Part of a small language model's weights: 14.7M parameters.
Each number is 500 + 25 x the weight over the matrix's rms, rounded and kept within 0 to 999. Layers, rows and columns count from 0. Numbers have three digits each.

# layer 15 MLP down, 160x960, rms 0.0804, rows 0-99, columns 640-703
500447523501522479524486485509560504477556493505490479518477463590533509502496477546531537494507496512520484519450485472484491491507488463519508542508467465493494517509477499466486507469530540
514549520516526491500476512493518466475497493546462501530524491472518502495485515470506503491524532482498465483502527479527495552482527475471486455497520517499510505482510489497460516508484508
501493509486523470495516533483571502488535461541496489523539502520493521517525509516519510516507471506501486494515491498508505525507538505501463475479517498497477452506512490502480481492474512
510528529492538499475499474515482505472499517496488514546461488501518469515508488494534465509460503467482519493476476458525514506479541501519507522486486500499468487490541519522484499548495496
468506469476507536517511475511503474512502511545473508506465495504500504473483523508485511504520527492517513516543485524503498453517481502491463487484510493497513487497499516481519523481503468
443530483495463507535483493475481452535446521486499465537477508494543486489461522509491517493481507519515517500517518497459494530482472504485559528517497499509495483538460468493456525551511492
497502494481497507487514483487524465526488498470533487491519485520475513461530557503509530501524525484506404514447461462500488538505522443499522492490517471476523519459528553524525555470503559
485524499485491469451435497485496466504485519524487468515472510519544457503516459489486426495430521510449460500526506503433539545443529499534518478513508458488498511475509497491485533484506456
518507517489493505508490500452492509478563496471516543478539498464534490480500494444497459489468534497509520489556520490452463498451450507524536519480484467437481503523496533463532477532470520
474433476492486521487484519493481503454503477521496494480567496487504491530491533456525443494531514498486528448515505509526483505493522542481505550477545467481492478500497462473483495506494472
495479516484485474505460495530507573517498467566537475500534500448504518513459471546536475560474492538535480548478487495528473499510464483519503504515515491514506522480457521528500507495505520
536512493482487521503504490517492430515492550473525521493469540510496503464499502448482505437495532515468470483495500525510487463471538481513517484546498517459515492501449482475517468446496466
494502500491522541518495517470457501513443501487499499479508433463440535530546467500500496500481476504514508509491506500500498519524555497518520510512500535506524502560516469521512515517466531
514480544512457484516461506501503491479517524481539486465534472500514486486475483441501475477442496525509452507486482495514484478484511503539508527488454492491504557495529426475483504481483490
508495530523522558515464489497486512556477495495481467551461474504507479496555519467500500455508512527513540503517511499476480468472528500484461486509514503519507487537473552588487511500533458
519487479517509500522569442478529487503490501463496498483511475508469501533507509464498486493488514516531489514465433457495506503504510490479506523520472471495508512512480525519494533488508507
512506530485517497483533519520537504510526499521548495477512479485459496511533474494493442504507510478506482510498509494489468513501492503497502503484496471526481494491491531546472476475532507
521512538505526506475513503493534504525541519481493524525507468522480503486461524512503509492458521505525511491498539502523480492479469506527453491485462478489507497518523547516516514485520513
544526516531469502437479501478497482478464423458477475488498518473497515473520520496482515511524495496483490487497498470503538473501489513498536481472493476512497465543482478507502463498513545
498498496519464521502507491475515542465479490529490487477514521482500507536530478510490540534491484480512547456505477454520466462534492518505514490514485508530501508494520516518509530485520493
495451480484484470511493484503511493505441466512477526482508526479446541555515495480515498487481498530515478459497466478497467461473504502504486535467445516532534524486508524479488506517461491
538460504509515506553537529546516576511500528492553533495487498471498506499546494536489531553522521485474459498533480475508508495498488459494559471498525446521507498486510498487500513450494504
494474504494512520542520508498532460517546492532527451502501528498493471467487502481481490550455489502460480480540495515472502506485501495524517492453522522491501500506500503512503523515515492
487493524455502536556520502506496522470523511498475518485507495498577486515485498567521551513476483518509481456508514494534485470486505497504474539514483521506480478500521517532470503514516488
467487508521542499485511517513492529543494460501527533533514525496488500515488507477470490470493454492496469513475514496491496502468508536534453532515546469480474520506528498525500508575502496
470528540471505533471551454509521510542466520456532520490512487481547536510524501540497496487472486465518506496513471514496453501477502505539492480529487489488505492506504511522470477536479523
498499514495488500523512482479477471527466487476495495483495523505520528517462487499533523493521471494510516500513531485495479463512503498493460481482492523536540504511472497511512493553518493
497489500515503507489458532466502489488420530510471514517477516527491495490507515538516513486530552526501491493522534526507443477487545522458502527510492502542493504509504501485523483528491451
470466524523501443487501558463509493518412508456463498496540475493558517537499485514512514505520543453513550462493508459482469515500531458499523467497521574509537500516540516510521526522498472
542524538508503468534464476477505521503453493470462491507523509457495500472510471501478528476452525543494531495501512502497526498487549442506453529523518507502492513494481472459481508532508524
514481508505513449494479442520500502542491489492507529519522473467507518486562535462479524513486544504482502510538478476502490479459549500540489467491547483540533482523487496517483505513496528
505550502487507514462485462553500489498494519503508514506469506493510505505556504538503533557494521489547510492529493516476511514515507477506477522514495537477510492549504515492472494515475490
496485481497503502457498494498544520519485488534495495516460541515495496497538455478521481494523530544530515526504482539515541433444458485495492518493519510529517515491492517502481488509491491
519510498498483479473485510456469523498486486484503513534481508478547503503529485491464481474533488484489542429536447488481516494510459521511529475451514489501523486467495494492524515519514530
524463524494489450509496493474508495511551476523490508500527471447495500518524495493551517490506481476518517466508466484462509474481477527548499518462477522511492445515471527507527517485498490
519483522516487498471542481515496467500527511493459506505495477497501511530503466511501477478530477507571510474449489522446544494507505518521530483506500488501475506493505489515471556522481520
530495474507497514520528497511510529515475492527481492529560496509528522533483493515513555541518508509552521516526498515481530497515475506565475492531517523512500503523506550509499451539498480
546554454525486487463531469485441486472502486509476506538519494474501506497485517482507472524510502498495448501526488476489531501483495496509500481449505483482486506541511474506549498478519470
531524506490507520545499499504532514477527512539544521526543500527484523497504514510541506508498507482532452478483498473517510478474519512482534509491480502495470517527499492474507519519493519
472541506497520547474525549453507540513469540518505491512501488508484479578500556475526483555547537492475506509506529512489521498519507504516487494479510524504466539533528499541510524501524509
477476477507461492537480500527498425521469513482480477505509551537530488508509536503479469465486488529514510489498480503495514479539495503509526535490486518488487518512480543512506493466479488
506466487508470532523531501541530533482517470524456482533520468498521511503488530513501485454516512501471486521499545507544496513506487504546504481521539512515463484480462525469465529483496479
506455479448475544522500440454476497505483503511515513495487491465434515519497444498552496537523457498526504501533445503495498484508495469503482467528541515536522522458498504522475525496514551
475509463514521527493547533523507463499479522517516498557499518496506486507530451516510525488505478558477496504502481513511512469490498491572480493505521501505485484457488461497484522487534525
535546512490492516513527513486517521512534524535507534460576489494491491507504489490518499518516488473487522533478515496474506498496515521500528511504450497481476464492544505471527491520516491
469518495473533520491525497542502522497488481413501482481487508460522509461494505506451524456518521523485470505492520497501495506506486475503531451464538471471509494538483493520460493478489511
491449492513468477463512464513530448500505469519511495527511476490512537534490472509536517509530566497498472496504486505485515468546481476472474484465522501518545461482501481501469475501473465
477514526509479515504494449487507494507475489438498486508461484521496484523511489529494534482482531472479523449484503515524505505466545481529482543556520545495467498469477473522520522450498485
548498475483511458483506505513513491502485557506542512497499514474534495489549488504506462508529473451494518478513535461511502498516522504501515477551536501484476481496495539524519512464482500
534487509484512544506500506520507510510484501513548483528486481502503507534408471517500475426535496524470507451472494529493519502510477530540537507516484486490510512471461468512481513479472513
464523508526517499481490509537499529467553498495532497532522559488529500510470520507530524507521473513480448539508513524572500510503521533497514500513512467539483533522498470491504510515477537
531442506513452548502505531497499519475522507484437516462479494470483503457485490526507458511456518477509509503475489478484511498508478469506473528527499490532512488501499488484509481476462498
517529487523528502481517441551466550469513496446484496500481465500471489484489488519537508500492512524464397517505486487472489511519470467492483503520498506518520488476529443483471571566492514
472535453526505446481494456483490445507497536492457485510536521538530499483536546502497471563454514522491508560506562514512516576544510489512494503489510518456470509497526476506552494487568472
506474472491462483454480483513451459504448495520536511520510500492519503517529513500450535538479535509498521501515521469524537489487485498492549470485500457521508476507499490446514497529464513
520542455501491480502477513494532518516521491534500510500520522497515501489493489507517516488517481485513467514535502510497470557519499521470507512524538525494485520443511496509532479476500496
472486489481476445489518538508496492505476482502536505480489498481473500511505516479471517509523494512524488489455496490496525520444517486457522468497466473479498469512498554471501492512504487
515514497472481519492540487446493478491462481526491514527459517489520519477510481490456507480489540493462494443515522496503528468443484491461518512529451507435503514482475506427532488469452516
448509476491496529522471487471502483535468522482481472475504496476485476513465490516487536523467502500468526522509494498529477508479498505507500499491438532470517494443487509492544492513530497
478513500557485511503524501501523495496479486472478450528487488457514482508479491548484508498528512492458501488521476538504486511481519483547473519507485547465535491482493542454505496478504480
513498491520493523510529521506488547538523481504480493501479498464518467498461497470477552502471525547489508537486496500465465411486490513540489505474477512516486544472471495524490511492518475
486503477532467475475542531508529560472485517504506461487468499488484479509538504586481499522486519510507466474503504504470500507448502475538536503504518521518503491505416501502526502478559490
485496492506492457530528467523538483510514503443522484504502520526514529517507511504522512485493468480439483508483534508518503483498515511498546533481514477520509502550490501493467500508541450
526566510531495495524472513488501456521516506550483496495497476487470505495484508482496520482516520509516499494496541489493525507505511516503479512503506498493497494512524510523475516497515509
484510498505501518469451504534495494463555488464509509531487509464539498487502499528508535483472454484463499513495501530502509518516543498508493467500475503545496470522503494536502469489496530
478521528532519487526476517477480471498495493466490525521514470460475504517508544515486477511510478511528488513541481479467473520476514506487509487548524507512495494502557508508531533473517522
510510529536522475480511473513510469480448508469486482475526510521487480491506438499496479493452487463495550513475474497526515512440521504528509501500492504529510499528506501532488538506488508
524522533493494512549484548494524532482497459510469500487463505494466505499534507482508528507509511520496532527500500498537485495493472491507457503515463532498515501517475482508532524524533496
463534512506488501490512492486525510485533515527570479503525494522512544523528512517474496560532504514520491523486503516480525523498501508529515472502508498471490504546477479486493495486503455
500529504504496500512514450523504496546502516515519509577495481481505521488487513533524492498517490503487501515468515496511550482489516470548526480518506485524486507533512506519511460544529531
517541466527524480527481511505508509444483476518499498480473513453492481483527526513531520490510539530501503491515495500543493478439502510485511490549467510476494452483494492516514494528484479
490530490494488536508501536493531533486480456499508517457488523472461511485514519526493515468503522487500494507509477516478466484512468478533485484526460480535514472512507546525524488491500526
526483498482512494456505460545504539486519513511515507490484503561466512552479488501519530482447510540514532507518514513512453517497522497539517472490526489472511458541517491476540512494478492
498506530471469499516486506480507451482496513525481473506523495472516489500514547515505530499472468485506450512435468495494523480510452468500473520498483486490491536522498496501509455484497490
464499490480507518483515487485485523494469532522503474507489504527516482558504527503481509511507501493490539493538505485458438477516489520532492534541481520496486517462513503533483489478491487
492521560511545489534519521511491482509518518545491475499504490550490479486511496486530538501549507521525509514518517509517506528524524532513492533505515532461504485510548542473486471506515498
440500530513491540480518479486521491491534521451479499494500524496480495538505477510494503474513496487475524501494515521477531503511451481510498504509526554518529520523534481484498473532488457
541466482463525482546518526467485468512516520439452469487481499461532483477474535497516448477448486504483499522485487504489494505456476475509511562502484487514514528499493452493474505532508473
510485483490530468502514508516496456486516520505480524489515495533481510469496511475535503501537488501492524535493484472525509497502507509492479513506480518499511528505521516512516505510492498
545546504504469482499518525456544505521512519497481475513477482513481504511520488478515483551498484515467508514477505474526511500536479544514494448470501475478463481464479467532478513508490502
505507521523502494487478563506507460463516494474469490516482477497467511466495503504463511510512502524521480512522508469503452488467462468475495533523529521500489519509471488441502500458518473
525473549444478489524520492497527477512455479483505512493466504491516509514464507473493544492506510530506455485498486486472511507475514488480538485500520517508461501503490505540536493540452518
557479506512478540536472474539457517495528524475480489497484494479517510521489522518486486486522498457524499467485510495534535488508482426511482519484518473488485531445518480497496491482479506
523492505526544557471541462473491468518489477458526516509508505477488493532552522459500495488464486514515508505510509510542497475543475519477541513480517503463518541501484480532465505507559550
512519494490493482518533414491519453477512501491468514497480429497493512525521525534487469464482518489477503547509513510501560495504508483441476509508518519493530508496496455513487492532507500
510458509495483474487495506497489504481479512498524486493468571486482513542507510502520519493488509527507519537491474512530532546474508526528489488470532520501488502500523496537520491518527537
536534491549478518521516496495476500441527500539529499486479534524489497517514533507484508501474450474472478509499509517495501477517510478494475500521469515510482506534507483491484501453479460
481540497543497483520463498493519485502509482567513506485512519527507521481482519515514521520535498548486525494505509493490481496466523490529489525534524467459493517455514562490540545527517533
474555502500487523506487481504492541489537451468521538503518492528491521478500492458497487468461495505521532466509535503500477488480473482490565461525500517461472443523520513504521503457487517
523520491510508558524516532533518522528498484497505500505517503480539500501497494481486494520487521489509521515498472479506500472521499489516464508506472499505490499473532521494525468522485504
547521450457516498498526537516508507489470517495509497487501540527549492475498509512495504505508498500496492465519535453557460483505506502563496500526555530506530473503492490531532516509504467
490501487481552488523545500510513502563479483497535505522478503498474497486466502520522517533478466493549488474522492476464468521503478524541497521507501527512484456523541516530520554473509480
537470481509479530506496544555500493532469511492507523508529480493551494447479525500456465500473493513517518485511491469483473498508523497478496507432547513456544457494521494513480489512519478
517489500527489485493473483481527491493527513520497464510460480512511518541497500500511469469483517502518487458504500527516509560518486467513539489507495538487522514474469483521520486450483492
528545487494475492544534472506505447469462479427517508493510527506495515541546553451466509488510477483501473484481489514500539496496506529454523481497516536504501459510511457506474538519511446
532507498492485506518454478504453501514491482530481514529484521525489504500507462472489508556461512492513476525473532495496490490508517474475482494545546509488472532488513485498437465534483534
517503490500464456481524479497496509527500437486466546488520527482550539529485503541501492484486512525517512487478475501513508504496521484501486485503493440488481465513460463527482490532517518
532486509494487516550485490553515502544490500497527505501575455480480514557529534541530502460477496495538504464518504483477525454506523516508501500519432503542478497536486458490500482513468509
473492529487466525477491502516496475503526503457474457493470489518539503472514511473475503496503540498513505495507544499480547485489513490493503459506500469482511524500480474513457498537501517
501482508522484518551548515455486545477550545458531493525505486534514481489493573521501485498481497486455490462486497493537477530490515495503534510532524525462472499517526508483510485500463496